Weights of a small GPT-style language model, trained from scratch on English Wikipedia: value embeddings, an embedding shortcut.
Each number is 500 + 25 x the weight over its row's rms, rounded and kept within 0 to 999. Layers, rows and columns count from 0. Numbers have three digits each. The size before them is the row's rms in percent of the matrix's.

# layer 8 MLP down, 320x1280, rms 0.0997, rows 29-116, columns 1120-1279
100:473466481499523513488488503483490495516487494483506474495513483492501524501500519484499487481462474472543519481480506482482549471494481507479517492473513487511510475489463493523512532543536479479501535510482501486549508504457515513524514471473548479503472521484467513518491495504477515499502491493500475522467471524546525490479553467470514487497544509449514529480492485524462512497495466524500499476510503475466513505492477501491520513486487516515479516488516501494520518490455468
101:485497471492492482513482499510515484518484491454481513495514507492489542485477506495507483550536483508516488534503476513517492486533542511448494482476498485473528498525498487487504499475534493541451459533488502481503504526485490563478485518546476506493495520493507461497504476501469511516511456512499526502489435474492489548523530491506555517507503525575473494494483481533508487529502507523526487513474538514455478513516526494474524498518514493515489492486505465468517500521481483
100:497462498502520512483502490496539476518471531466486481471486454495496501494512501523499509485546463496485508501496512512481522550502495492475494479541504486478517531512499514510501498526527476466504508485507475459457496491523475520490507523519459481542483489525431505504564469525498497526475472490504485478535493488535533472552496509463521461491545473488485479503501488465484533449490501522483515485477493466514497485557465543521511524507489502480494521511524511512495508515534473
101:474510488530516545504495472453518494484532540500514464479522513535511483494506492505493481504488463445467505480514512518541453505510483473472489561497571493463510536482490518527544474495491489480554521465489459486441532498499479511489439503472482498477538513511505508489481509516472489477507517508497490490492511491564504492493508526492505484521538492535531462475528524515488521453486519482510498512510480484489486512479495513487497447530500515486497504529446499503495498514462509
100:510560520421480469516539550532479483520551519479462485493465465459546463505515501502512527488506488484495491475555483507537514468454523521539512516474503484484512477469516513474490490500480524497496500498527507516527539490491478525514519500462525537478512487486524508505445476473471470498507487511498501502494470562517469513477493519474534532489537499469499493522486489510489519493513470496513497490474451492528505502531500509449512540484485545482475505512521552517487509553481523
100:483505521487449511520479469521468507548518487558508466481535512482508522539513508512495495481467486527495478512522513506553512483489471499499522492515468503491507531500552529440509493480503511477486517561460533485518548484483507466500518550495500491513547493530510491469495496482480478521490506489534506524471545489550479510518490475507467521489492499533493501491494498511487516530495474491501499491483481496522535469467491495506539491523504512494476468524521541475509483478504502
101:521484499482500513544519534515508491501513468471473487469491498534533557506491519517479537459465514516494539511474474492504496528548516522479486488517470508507505519503479523489447492510467513504534490502498484484535546457550496466492499507506480477500500499490519504514534504508484490487501576507484532535523532502531495500488484478489496554496477501510503508491527494495500494494508500546536464493491486455497492514498492508490482450499506491489481493501508529503491477490488507
104:487511531466531492460487455548546521474514501495518494483497499511516525473529503499479479510475482524537505449504501526528448513498481503466496491429490519432519454496482532462526463431497503493480492485483479507517481505470474527510525470463461515532526477482542474488541485501533489502473490476506482495522489529532495496463531470479536481502495481545508546504493505497526519494509500499487536526449523454528502498460554535524496524471478466471497489439535480517559502531453464
101:486516541506529501491497479487499515478503510489517521518507499464519522494512465511509485549485530485481474492474507542458455471513499499550487498497485452508473506525494489508519517505503449534446473483489493480494516485540486491496523460499500504442489534452502506480517489459466516531494490486507489480475550473479490487525504553454528525523484503524482481477480500533502498464521469546511555485493520532497489466498520500543480498536494457488502486471502524548486501476473516
101:483509498515520509444485493528492486524496513479500509504543499508499503541423553486495536515508501481559483533553521542467510483479519548480517514497465501469489485485531453521497547506527463544508486522516550525459465502515452475485505515496478476501493529495497512516527487491457488500490526485493487498522524507469559516447454536465509532477472527466512453517489450537479491500545511477512520467469478510477511505507459509472518474476526500470501489482461534500519512492515483
103:487534522522534524526532486483507542496529514547465486478540501498491484511467483503539527532494512505503491540473532513499481469536523487440497552503444473512493512488463501500469505462476452496469477473475494466475518496462502480493504509488487462486486499501459517479448494441504491488514505500507533541504532492503481495498526463501489495515458523465488503522490502525508469504505511467498508498523462494493490515499460522512522508501483497469513475488498513500441488459465527
100:490488461460529494516546518523554517522508480521504462514515489516525502478481466544512515544539513507509470525496484520448534454560503516526459478510511506503496516462519522517480518468505521527484493460435517493511531500487517478455548515492510515533491516479494538481471480459466500500453455544494478507541490508490501461568488485518520518516506497497551521504526475563496516508483509458521523491531522517484542519524534522471481500515486458484467522523494519481495508506485522
098:497512503506474544532517481456491542465490519510520497464546528528520477472538484500529497527479503520485530526485507505496500536491500483525484557507495513481510500503512487501448526503529520493519456451529475500517460503490529492496474508496489518485488517518463476499528490525520495535513489498495502481487510497451460494518498482507525462524551535530476510482479540526531526545471518498527465524492537511517467507502486514469449507519531486536470514521471492526502471582473502
103:483504463511527500512451507518498500478486473492491429525467452446517505456496512499482524501521510474505493464484498502498482490476497484515508507482550501513440474482562477465534492486498524537481490517461465496502519496518480484455487489502514545490507492539502512490519487499510483502514500530492524469489496528460439523477482476526479494459533493526511536499511481515494559491498482490497475471511506488547522517493487509445516517536461510518481485480510521481463516510512479
103:495482479466482516465516476525451459473516523501495542502512552491502501510515462499481481528480493527500497554545483510464490462517462494485522510534492490516502491483491514526545467482480534498485513522549471491466493517503498454477472481489490486525526475518523543494502535498501503480490510506524501541506499535494540459491465479526524501515490512540543535528538506497559469507496531512498522545495484488522488490487490509507537514504507525480547488541541495464504504518518513
097:479542460504496503503525463514476498514465472539464532502523522518536519503492504536520525541494444483452478562495539512486449514519503487503559484497495520514517505494437555499521538524456492468525470509498499524501522491444466489463466473515498521478456482503502491476467485456513509540491475438496501483523490512517467500452512497490499480525497542531539544532492514484500473470497512474504499487536518502525518518534480494516482495557503525501498529463468481497511495486509474
101:461467504468533544506535530498445499475496536460494475428520463539466516522505482475492512548482465484499494448514520500506525484521457536491524487478540461434473491512445503446479495508484538506553471509501522508492515504508479454528459510536517510471489463485456453498499489520519482495509509508508511480529504493539507556510472499501474481509466522508462463472514494516477546498503488447531555480506528508473497497521487522471460469505502486510463468527507539496466474492452530
099:502537462486485502525480498476537486508467507520504488471523556440508524531483491477499476486483519492522504495478509518511512529471487521482506512497482477472516487493483522511541524469514494473515576525438499556508461524532482529489502537476531492522503485528517495516531479485516502471505522519503493496505523492538477490512504480487486545482518503499483541517508539517467501525519510491567509490517511515481539448470479511511522491525471484502491499537529511519462496490481509
099:515526504515482501533479486508507486476492534473551479553513469504521492520513469495526480493496469484503523493532505465529499473521528504497496544559541500494500504516531466501452507548497489507525485537485476555492480521502519551518494474500503508510507493477495536475476493469513459503480505509488536486491505492524485457508494547522457531493492482473491484505487483497492459507464496515473510505489532485500552511493486487476471474500547504459468522489511492485538455515520495
097:468477496530504486484532490511492464509525459474507489491476475561510529511458505496494459531511519479511490506490499482499570500535491510539498451452499531456513517481466519503504520502514476479499555527513469532537503506480497490550531477515517471521498505487499519489447489465483506459488509489464477532467499481550503527496559491454474473502479512511508519506517488513514481520503492499505500525488503547475501500491488465499508507504539538517506525478484566517478508513538511
100:533492465505490479529470489498493478481493514502517504480500526493496491489492492545503476490479517512513455520466520505514486521512515542471524453494467460520511502534529494522459529501501506475494483549482504531481516500516496482480521488495540471472497503492500481488491505488495516490532438487494493514503518485501503487501528515498486501494488518480559514471516448461512511514527484481546529506507499481469486535556501490506500531491507519517531544503524491506522471534477491
098:487515519511491494479464509478488495441513489488471506500490487535539464530478502528479516527522479477485470490520502493532480527465510461516488499533546486507465486521480531481515485521516505506484521520501479470470508483504499565472460522525470467483458509513477506472445500477506499470522541446484489458532499491488538503530543487516482520490497530473483450505502476452505503505503484506459509448492541503529508536522569499497500520511499506474551483482517448488510484505557488
095:513474498491470495471477511525467485475501524507466482509491420541500470466493503504471464494500486459486549509455496483507487497521493523514502476528524491516502482517582533539478519503568478506551495511467505495550538486498507504574461491503468503493513497470508497520522498510494512481500459454528522490525521441516493499497478461472499464487541472540505542488475491552511473519544463507472487495482500470477498509517518491513476483538494506495481462524537486487496498490517494
103:503499502507556516513494474502479449521501467485507464548537530490468520492482480499490504511515497503472536517532503494499483545471488490463469454530499471495474487536534503466481533483563479490470504486518514537486442486520480525516461506475443507535522506487518473513495498549446514470466470508496460494501474552530506515472472461520509504501476487513474501473486467505448515506503495506482500478515525497480533508520479521494518510482459484512468499517527481482503501474496521
098:487507530559498524493489520525552519448536472494470460505506515535476461530528532489513540498486483520473466516515502474518541484529512539534485562506507486524518486527521503562482493531497549517537473494543503496495482523504485453482501462476494506470508464502511492524530495426495482509507520496505533493500494483468461529467521532518479512488502485492516555520536499495491523503490489534495521493472491449481456518437459523486497518489507505529516508487519534495498501549522482
100:486482446507480497482475554533517468480496506510463453509487471512530465516479515523508468547468497513492464520506491503507463567463526502511498507512520504526490504506487518469458542485494478484505491456513499502516491559479488463483450544488452481469529485483469512476518489508510487524500517508489516510524507513553523516458468497534481531521522482524516525520496561493535534490514488490496515499516502482496497544544528496539488495532511494545533486474505471495470490467500437
098:496464529511493483522520498525511495515475492442480485552504465476478508474480478539526498499535500520475497497513498494502520522493466479566522473486518481489533530500523568497507492547496484503522509503472513523541510515524537481496457524526501487468450516460465455484516478513537514535505519543475491520469477515506451525504489448485498513527510516510539515540474477504523522487486520503507515511520491505520501483521537480504487525533505514471458512472513511502481464464510519
102:510511521521515463506481526491512491529484496474455502521514471552492514498492503569526484527484490511509450463509519497483497503489462527502463505484494541491467514499538521550502497486501480489493503478513565507531526479448518516489495479448537499528502541524507479519496492457515477513486533514481540506533522523493479502419452514509514545526514470501486480468477533521542500566481488518529465506500484477504507510474517494511520505494474491516516523499565501461461505466496552
103:494510511516524505578471511508512484474472493503525476496534509451490474513468493486596511485535500480465497509539523522500484510525492515500517466501494498470465507485497524530472460528491498462515494502473428499503554522506515462475528526514492490481511492520496477540476491487497547544511526485498538514538503508474510508493511507512523485499481484504484516527542521490500506504516526461524498518486513501532501465450524500522499502507531478526517532540504505496527544491537510
097:481541528476498537475475498496499504512484523511483487553508503541490457522496485501525472491464497520496470484495464480493559441514479488482516491483519520466468480497469471454477498486495520515471511461529463454447475507476476477452521546504517469493483506470522498498434498497461498509486489505517476518492542479488544502523493503486535458504486482444509507477505480514503506480522514511498505492495507490531489508460477482506534516504558514437483498492518485512489541507476515
101:502488474515515517529534551460486495523476510492541553535487480545490489474518453505492490498522528530486500509497466482481486498470536453541471517517468524496469516480501474508501536526532487469513506566511480497515527510503505476488500499467465512515480466514520485518528490529483492511506514511515493503494502501456474469514470532480478492472501469493564529499480517504484482493546480504474550523551530478503488497508474454489481491510445474503521498527541499540515520484465518
097:516502498491551495484487516478500487464495504495526534490504514512484535482517453479528499552499467499499522523519518504507506549478472469497510466522494473489515499524487564503494521496556498545472486509584455485500496518489504527534463504555516521517535508490587517523482496496486450500503509484502472513520544521503526511484506478510503495496520494484501510517469503494509503536488512473506527520508493493460465534432532481522480463511536515480525504480522492512509499462495466
098:510493518494543485498456475513443486475496477483491478537478475507485507510458468490510512502539515484485483546510536507562549480521524502462480493509470449509539495533512493496528455515530503491489475487491518503523451513484487530453501495520514493474513510499539505460535472503510539513503510551460511489474542461498526499495495549527482493499485455490505503523558468489503513520522472491543530514510470505483497531488512501499486488478454475507480472504515520475490498504487512
100:461539435506472487457456505498519518510455491491491466506479473464503481537533508472510518512479498479480466520458511548534474500473483514455494489515494508513535531475454521499496530524475499518494458467516520520522514517477482514522549452536494524532493459470510460466505476495498481508525495525497486521467485461502484518440508513491499479489498498505506492523520494501512457466485510516493495488512496528464499526475482489524433500465490480478556480532474505507495509493487522
103:507462497533497451479479504474458464462502543506518530524552552488486492477513467466506496523502495520495572469461484530489503530489491583502492523524505490446454442489474484544501510500464488499492512504501461526500541534532469436538521502483521522504490504533497508509560506508475461499478494529493539534487541533492530514500530502519522458524510530461523497512454497528467485515510479498521533518530444494461478515500488491504500488527515489515485530488516472510500505475530489
098:491493473496451499509505472485497478568434510534480508493522513470466467515522482494498548514487461511489514500539510500488519514521500453471480469508471526526498509519451462510489517532504483489531476498473484499500550490458483516535503467518489512560493457500525488535493507496483499502501493501516460422506498519532469560493508470513483528509463478536509460509504477469504554489496532503496440497494483530520553445480521494539508470490525502499520521539498486475505491560520496
105:472503508468495503504514504469496514517489473497509472510493514496457509478479445510485493495464467489488550509531472472548462512559462491499423525525454504491483457481514500506509488514513477528521487524472439505518495483511478492545522453485478514490482497489469507470489479461485523500500517543465465493492530496483492499492470492482475504466526485514508509539509511473447519477472468516461494466492483502496506475461465518448483545490461486467459502468495503540499463496466471
102:510495505549481467490474524507530458514479543509529504487509445481504477520462492498477522537507505498476487493518465531499520523509517542505505527525492530533504495490491527545508498531509470556487502514500470482471535518469530542508508490474480496436501512476527448522529490521503506512531493491485504536534490491499463464503509520481528478505515474535517496476479497467482495511476484559523540474531533500495521511538496518484461482474487490473493492446507489536491491532484491
107:483505450469502527517497481461497465509502485531519502509483533503497512497475520530518480508514497489469521527490488518522436511513487473500525513525500507499515515502472484591507474519508465468461495521505472547511491480519507481537477555506546534502467479474520548500563480491522478490518517511493512538504532518516506492483503515505473512538508523507481497450493496506529555481490497492485509520531505473495555529448519500509493471531525510480516495507514469503518510516524528
093:506507458533503490527491518549469446495488445509519461497511518502505523481459526503484452485520526453494481498498508501561488554471516463541502548472541514494472479493509499474456537490458527456516460567476556475446504489487491415478530499477452550478517506478495482532549513498504519493511474485492492508521498462510475481484504486495477491492463482495455497496503501543517494485544495484478496520464509545530523492505527515527495512483502510490478471525493487523529527480503485
101:521494504543530486510493492514485506479504462503487469518506553519507507483476494513506496529513510476472525473503505555486487483492503440515460488533564499488542509510515491445502437470525548501505541503547531524484506550513508443500476561486483487461502513503513494483527496514505507526540510485520461494518493500544470536537542470515499459516545529544471477493496527485507495456494528509516501504452471482508466469514463499471544485476498544470492491509515478498562498454499513
098:472524525501517504492517481491489479411513503456538530470511506469493507493456504471512541509509495499540470505521492513509514478500488501473507483514510467494537471505551493497509557480500475500507504486529480508510519510467488497494466504522554561448505501465521513504492524537515537541537477490472483517474507515467493513480518532507520513504471463537497489486505472512510469530446492502483523510499483524477519461549474511531486494492489504507541510470524492530465494542469490
101:518484570502500492507514509515501518467515522503502481508498497484478489510532529517512511524482525497492511503503469473470473479459555511483489496489533511530521512469539547524459515470470502497511520466491493499510506546480503480494489517513521483481498495502504437472528491482516507529510481478485515497473448506500520472495547512525537454517515526485499459511514524533542523459502481441525509518550504476503489517499476508465495510539491519510518501479536516529461497522510520
101:509463497486547495512525491484502495486440469472507510517499454494517491525483449533534489451519467528488475491510509509573506502520509479492515524493487499495500479513516505512501448492496519509525521489488520470474443537543476485490501514462474518483484488467459516482501474510469460513528521497471526509525473557498478525471509502477525514522508489497452512478467500474483569455497492450496552534478481515481493546512511458489516506508473476494514476476500505518470477489541532
099:509465525501515525491456518460513481510486480499528523471485489520477490515497482492479495553496514552542515467539438499518545520507477549493504495567459500471517519502479483515502500521537452506496523493515469477488516489500528551498525513517513519478504474483494477522492513532504516499543570524457519490499538465495481516570488569518549496501481504532506481472512531456549489515493476490483484516487526535514516481502499527522514468490517553519481457518450513493515551476477486
099:476531509509505545499469526479483474468488521497514523498496503464478543472504487539503506536477492546537516437465527503463503509543542484474514514549477467509465483508518478484464489447549508526454484554481493513498482490469535525515467456500494472467491457512521460455518473525487527487516453536477544444502476512446534533501530521468505468496517514501463517512518471494514454492518506516438484506495493496485529479511555511469463497511488539491508505456507495474472507528547503
102:536494466469447535519501471519514538490567500575510467488490478518491475488460510515477501531460501506520502481524497486499528524488464495496468499555461466473533474523518419535465473537491493498487494486486493497541502458522496472506522512510493524478513510507496522454517519497519538499487499436504441514476485442477449510537525511503499508528496540555512486503490539465507439462473537503498496515489524551470496518512452505511515494505528506490516514514537495536497513492484532
099:544556565503482470513506483463491503520500517506504504500510539518523493513525528485496481483537526458524504492511494491500497499495506493497494486508480473525493486469495528448515532461486525520498476515471505490516472532530498460428480551497498481568512503502493489531458483447476517498475509488513510520469490492441491477494503514460496512471462492522498474498497526496488476496477498512521487508490537495518514504515503493458491511443455456524521515497511548507528494504493466
097:511525535506463471511479472527495494494448486506467538522511501488477465491485516514484526471499474492499512501505489515517505541464530482459503494464516500492516527473514499525537498527496516471501507529528505514492504516499490510431501504522510493467436496514519503533506471525475479520493465520512466481516552500490498502512486538491517481509475477478472501482501515488487489507534461495521507503495477524485512532518496484500552464469485505511465508455495572521529537504512490
103:514488511504513494501509494520489501503572520474486446513478535483450475479541556452493463550539546517470523485491503470525488422499498498507500500476508482488476503524516484552523496495543512486487508460514513539503493521498512485498496501534455546464469479497486495484551512511501502501497508518498493532523484488521483525466490487489516443491532524494528508481489501461524513489494536550505546507515491499473539502508502508475493528517533457514561479517457480507508510466458504
100:481490487520455499479501507517521509481496484463506494473503489477523500452546454471523500452464507495454489488545563497491533510484504517513526504490490510512535513503496481473492460453539464562465476526517541494537498485500537489513525520479504488535467500487522484507559492480515510550491511502510509471493543506531497498517522495473492460521502526516466527508496501474501457523556505537500525497512489512492514464561519511507462490502530515525504496526539499516512529483472547
098:510484489486461475491556508486510475532498501525514445510495499519521455465525487538458470491521479479484490483508518512512497503478503517496472522485527488548476507546491474497524503508510531517530521474522483507523497534492500524483495508498469473514539466481476505504505493515482488513465504479519512455486514484473538472508494506506473488473460483516533522496523471551479523514495525458494497494440478486558559489484570462478510491531493508479534499481519480526509541514509508
103:520505505470505498498555501469514487520507476506485497506472533541497548516448553492495521486525512527490544487505478452526504432505494513496488516512534502509447520486500493503471522500501432476434478501480503546573510517493531493519509490515516494499516489517487525492518518480535495541523485516513491504477509507560535510494510539481470502505509495501536539483522505536517502486498529536505514534495527538487492499505520539483512511508512515516480473479487488476512476454493519
095:502522482500435491467504505511472499466540486482500509516476521475488497511469495471535476476518477467501505491463512484494481493473452514437534472514512521558501465469501463503438511524456514457486491531488503524495504499502487510511505507492485518530496557518546494527506513507493492484505536509496454458529529518485515452513482480499518489506515526490490500514484496501480510483479532498466506490514473463510514516472531475473504498485482504492537490508489486509495496478493490
100:500481555452495480516527507494545513547459523456558496484533507554502552484482531488487510528473476531518476510473499520510520528511491503476479508542491493496510461462477511498486488497432481510468521504515498473505490487485502499509488500489494505493500529500515428546447510474499510554565501463540569525518535506506502472486513495491517533498503496555474470523476548531495462494457514514480511496481473528507531515500514491474455504443493484495490506497542497530519544491524518
099:492507516530488485463543500455493510516509515519486434455497546477491510487450554510504522472495509508535444481494498492482447478491455533493480446491522494487537458515498537458513547509499530473486536463503528498506492464494463517504488484517489507552476503507455485523509492513468512484473487562499509494504501471529474527466495524530519455481535479494512542525503496486481526505551484507559491520465502484474511491570500506523479466463547507450523504503489503476439480508490530
101:485518492519509504523498478519499554545495493505546507502481503457530474533493469505525544542501525500502483531528509469524519531484481554519476518524504509558509490525531521508546481503472530508471472464517534478498516510495528451476494499518475438558538477535474516530469504511540493502502513481484481492503558502485497519488503509508506538523492494523523461542520484448575487515500523489501554538510496475502516492451503473459503520526520520478535514523510550480497502510486516
103:514549462511491521456522529494525480519515484512551490430487487496502528521482479468507516517504502463466535496485539491499510517505522464526485492529486497454501517498482519514483512450488489498486555485483490507443478458504504506512501503500512517501519475525528504525502487477496472467517504473473514474528466461512479494433496494504515469529508537501536523540535495498472538551483486451513511511478502521493513504554523477540503442521505518541488527542503573506504512484485492
101:521517534522487474496507493514499490505502502513497462496545497468517476505533526492513469494496492464476482500472464490470547499473469532531498535514495528562494464478530469495455464445463502476473490543491452507527521511530495479527480507527519516507504497471524460492469511513483515473515500508496506522496536534515479492484435528493523545486535525479487478487472487520501466500496482494509534502526532521490488476505482499485476472465490461469477494505512525493490495513526510
099:486495577475498501479488481539495493548557473521564507534503476470470502549505537511481499486465504508539522554525487515482511471507459536511480504557504466585472516470519496518521495491475488509522507477455473487467582513540508502479503475531501503478523534494500532505508515516519513525502487538490499486489497463500518477485486477492487542544520482455529511535482512502491526554509495510502484532523491520557499484527490487478479504518513517445477492508495497452512503472522531
101:521506447518510498483470513496508494499553520509490478468524465513574475489516484519487556490511493470537493506534535514511528524560511501540484441476509510538489482508533533498521526576504526492495518491504530441494479526492517462511494518495523484500507543514485527524501509497490474495504510504497505498484521522490463516519482495514509507486487519510530493507517497471463526520505579501489495498498467528489492485506483475473513559519496510514574538505535497488510538530483500
098:515512477497530512502514517494487479525475521488509504489460538462499467522489502470519475509462497480475483541477523523517504508456491470471508540503489500502517445508511495494489515457468495435461523439520543513514553505469484449567523511470511462552476481496524515513504467504458512522526497509515473541515473492513490462509506465506512485512486513505513510500475539537490515530489471538460507479484497499540494499499524477502534522476498498525518463489468519476551532473462502
098:531509518525526467478461458486503503480519482532457485479491538454514515561450494501507506466491561509499469491492476511480507520473510530527521497539471518471514484469504452491443525479498461546522534532464529521573494549468508506517474509536507466484520459489505455503545487469530499496451479512476490449513526465514487479513487524510514493479534517534477517526515515477490488506544536521501498545491497516451504502502562478500487488517494514515460476491543471512572496485478478
102:482490517488455518462552506526519497492517457485488511496504507527488503516491514485486476508497463491524513535556529490462513508506469512496530490508491516507512528525467455494530472538490468477539493459493528489526492506503521511457516484520485451508475511479507491474500515482498483497487509462507516456522517502486490515458507495475473498499505511485543529499518523514508462492498447518480514522524514477557500541505474518520485515494517515513509482499460492475536507474487523
099:508482517497505491480485514501484503454557529537483474499524510471469501516500546410506521495520512518479540502473505529503477484533486530516491489531482484473482496503524473530469489541546491506508493492539498527534508477501499517508517509503542495536491552522522451515513508483506519480476528485508503503497516494456478472507512533469513498495524502511515499495542518509478470496485521531496498477543542537499505504473523505528513502500489534491475519491506553501477495510461535
100:479457509503492478530545496528518489522488496550502496509527535447497521501457483478508486452429522477521469538460507489520493499545487495543516492486517486509500503510516482508503487460470544523475524515496560498538511518536483486476486469493517480512516445478511529501468487558522467484471512522503478517528510508517462520544449495493504494496490547519523480481512512525482504539462521490502530497498516483479514503539505471478521474462510542517534477480554511499508538534481504
098:492522476477492495522534489496526494529451564521506509538515522519489562468460524506515474446468497498529505507481534544490499501502504476521516528502539537498471457508498552525509507538475477442480472506489493487440486514515534506481454556504481510448526484463498522502492507536511491502469509488483510488495480503513521484484481543548500480550484496503429533511483488504481476518524515480474499497493551538556532502509505546519532504569568481499534461526490502470513479427510499
098:486553495478515514535470530497498497516516505499487528477485490509443488496527486475490518470464538509482469496466484466473491496510493539521529472503475518504492476474496522460492508508481500470522488490488474552492503483528506450478496503517501486449483517525461495506557513508538495530504478512495511471524528483460468495504520510530490480501442495495542477485526521463511497485513479512499482513521494454493526501463538471482471529490528494497516464511475483507483485452483536
095:512476511550525493503505505505489484496480483476544455500520502513470526552503510524491528487502504484481543516546547518471463471529453464523488499483530456521514553542515489474498498524494529481525504526439512488484470515510491473499509529485505463533490475511515528491490514517525541508492508519495481497531469458508475476473519509474494483479492486509541546454532492542500507501514528508465497503542494546496557468466484470476523483524496467510471502545521521486490505487543548
098:529509497509536494484515513504536514529513476496507514553484470468516479503497514556483507499499522489504472486508535498479477523508536471520506506514485515421517490516483550533541532505490505523512494521486502534468464498490486484542512504474439513520490473521485519497488488504464522443509509451514512567469464517495500460507511461476553488488484501495473497521534494503512493486519505468538492509491488527519493496515488501497529565487472458497520484517521528477438539540463537
097:513513484523494479521508465520478510518472499524553512470491499531485525483477498485494500522506520478481481544494490537457505503518492532513498492496507483504455467458510494518440453501500500499470515457524451456546539484468548467517488498474527512461495464483497505519497529484504480504480483454495505506463530484487471493554474500510464538488467508523536535480497518506485555514509523452506530501480479495492528523478496473439519527486507500513510491486464515454491476497472528
105:465511518507484518538496538507538525566472505558497514541514498502503487506495507478506525516512490479510509464495525514499548488532506470493511500542522519493464493507502496516543487490514506484510491482531493529521514486531491504475554486471424500514542571510548467523560512489477499527518482473508489489503526478532503523506501481508505497505490482551534498502511531457511509499561512500497524509514505509483538498486498477500576501480508515495470484489524537522469528523487475
102:475483482540468523481539500456498486492490490481502482509540555472504528522533499529466503527487509518519507484469480530513506449545523502474493507508479469489506515531468475475521506456532474515505481468496446477486479540521495507515474520519480513487489486497504501510473514505471493510488504503483576538496502501481480500476508530527525492492491493483492518493493503505496493480479492528452520545501466565496510542513471476525475522501496497500539479501494491516510460535491497
100:517518519486509539484476504468471519561486474521502537488517478451500495501476514535508475517542478501511463503471513500496542497530496452499460488549492531478530488479505461503501534520483498467536507540457479508503478491519492474522547453502533484527494508512497489528484484428498479535498506498505524494488481458485482470494512469482471467536490511500539497520505523484463537491501470537513519462521525499510519494542490526484479513504500475504514458512510459506482480523493497
102:519520546484515513493482488497506509513544471496493524524445494473493503511487478507473472504509464488460494479502488498535480544562519523498504497479544502487459534508489520536504510486503521490549527556521530431480460555472513477494534439502463511471509511494484521490487531521471491502528532541500525498548536494474494515496488529514473469502488487490503502462466486493516527477513504499504518475475514525550512456466471487527481491531488501533526511517511506474477484534477491
101:490535514506484473557520508513486466434471510516467505504511488478485526477518486467477490498496515489458499500485561468452498532499538512452512500484497500499508505537468502510503472518503463505535554443494528522459522511531479475507510479495509457575501521508511526503473494489480504483498531498478509481485512556477504453503537491506536488496499504472568471498524501487433437482493524518487510491531510467467463501521481492521517507547512505523493507508510501517537522474492475
103:504482509510518501474479527523504471466484505444484515514535482520482529509543508488471525514523521488479496458529450508503461528483483463502515485494513491504485508471472549500476484519500480516480485502506480508547497534490482494526491490537466501516498525509503497521481489545493489482541509496504553508510505495523563453524494530497509447483478500510530503490512502510504548485472515492533490537509507502478529504503536510495516503499494489510504462515489490530501501468538513
099:532424510486508507518494460516497511460505531479527487540511492466472503493467456488527489437515526447501541444442496486525456516495465540521508490496478510486480457511532491488512505511456502523491506511426516538504527515496504498483488486497473471534517467492515460562475486484539486495544486489513476513469485537499533497474526487471509496488507473509500529470504467452510499468520486517531520514504493476482520554523486499521497528561494494439487538516471543511492510491544493
100:490524540467485525514467539507516512477481473489480555526511493548519469476501520496516478516552500499493555464471523503463474494496494532463489516512502485502518525479511489489480457506486512487489520505576524542516477519472476476495471510497515468499476500522481540502494507492478497486516510523504488468507502489508497511517540472514486506509521514482515538523473471536535500452488485505487530512519482492525480498444459519461533460498506487486486506470492496476456523525465492
098:538526478499444485480500510457514501501499525528493478528434502473492505496532512479507527475513524464471532458488511492535473511478480490506455511488532501537455515497538489463535467519481485494515473500496482471534488479492512499498489471479451462554515545521471546525495522480523508475548448495522506502474535469507448469523483504473487509475534506456463468472513479525522534468508533525473522501473505480489473535505488482509509570491539498515495549503518550511499509528525495
102:543516434500498488516531521492451485512506512504506510501516541494465560473478458477513464493485514539518460544511501548536456476465482501474505534485542478504505495522468512506526525529499453462482508471463504480541513522500499512463474488544462476481500507524484537509504476487535510512521505569476490460525472504479478501467524466506501496513533517504516500472504509477502471523456469519532450489523468501522543523479488501518499477500450494505485506493560520502492466576477511
101:488517498518529515507463482481515436494490476491482464494511491485494473551522508492515487549462502524504497507557447484540501461459497549521544508503544472509480506500510537459473475495488445494514509499489523491503552505559539469529491505496529459483513542481472483472473476471491495491512526548486493505502472531480499488491501526530487480477495517526495502524498481461500514509501548472458504492521498506506468533502523522488466507511476481463513526507477520518492460481473526
099:515493509491464483494527489484482492466494462479485499489507527478520506533481528543493504491517501506467468525494511514485501502578518539508492498510484461529456530488541482520469541496474487494486489532468496505533454512521455510499480444490505531465487471534484539472537471470462501472497506466527495516492483518490517511502509460449466508508495500538471472492503453468501490495460531490503463474482488490528538510527488473523527481498468467506492497510521505507521479494508485
099:514479485497494521519490503525500520487540472494522461515526511478539523516510503537496509527516493480511470515499482504458482541479496506500479510521551492560481483477490489544484492476518559520496494515471514500515495524537529507515494519466502514484476519491468520475510518520508526525503542487499483505535545545511496522479542493541474531496468489431489489493485493517511434523524497518516545510520437507521503481517552536482526522481513460506466465550483458471505523515496504
104:479540485536458511489467489496487522512432482498495511497476479521505465492550473512516477499460484518494473472508503538489479477488527518500528505485491495525502521523552533481488449496542466509503526503535536510508470475484525536540472521516494443481491481484560546516472503521471503472481515517500496470512516514496516547465491533500490456484477515493487481524503497458484438508525445505472487506497505513486499488516486487502573486527532489516526488509507486506509492455504513
096:491505511493522507492506468518471516485496520449477522512489482551498487539475531507518468515421519534476474438513487477475501459481538515510509477498502486486527445516527526482496514545559528478518474492511519491519526523504504460433480499514484504498487530502558504514477497525480469534518506450521482483486490487485513509505535517489518517512519474479520499480513482494522522457502449504490509502535520516491497525476498493465480499500475506475497477476497464502543496531483502
099:484521515483441518476514517524530502495477468502510534547570492508482544537459500503538514485487493548527456509497535482481477490527502483509546527469524464509508496502458506490488519528486473528473547459510483480507495467516479498443514473543501496457515452478448509465476446511464493470506484479529522536530492494517504516477537501505537465452510471491453491488521521455474496452481488492472489498516524513508511481480456496593512528498477534480500509511540548530517536513493515
097:497500478485493498480541520510526528521522505467554489524437512562482513534513463479487507484526492471521494486491503514485447492503507465512500489563532508486507523515501506484513485498558512481475503485496547496488527529495479520506523545505473468503541489525491520488538514509475535503545508508475566515551518514536505517444451503488524489511530498533504528511546423492491513527491510476519533522520510524474469519453538508475460447522503490479475499511493521505517476471497461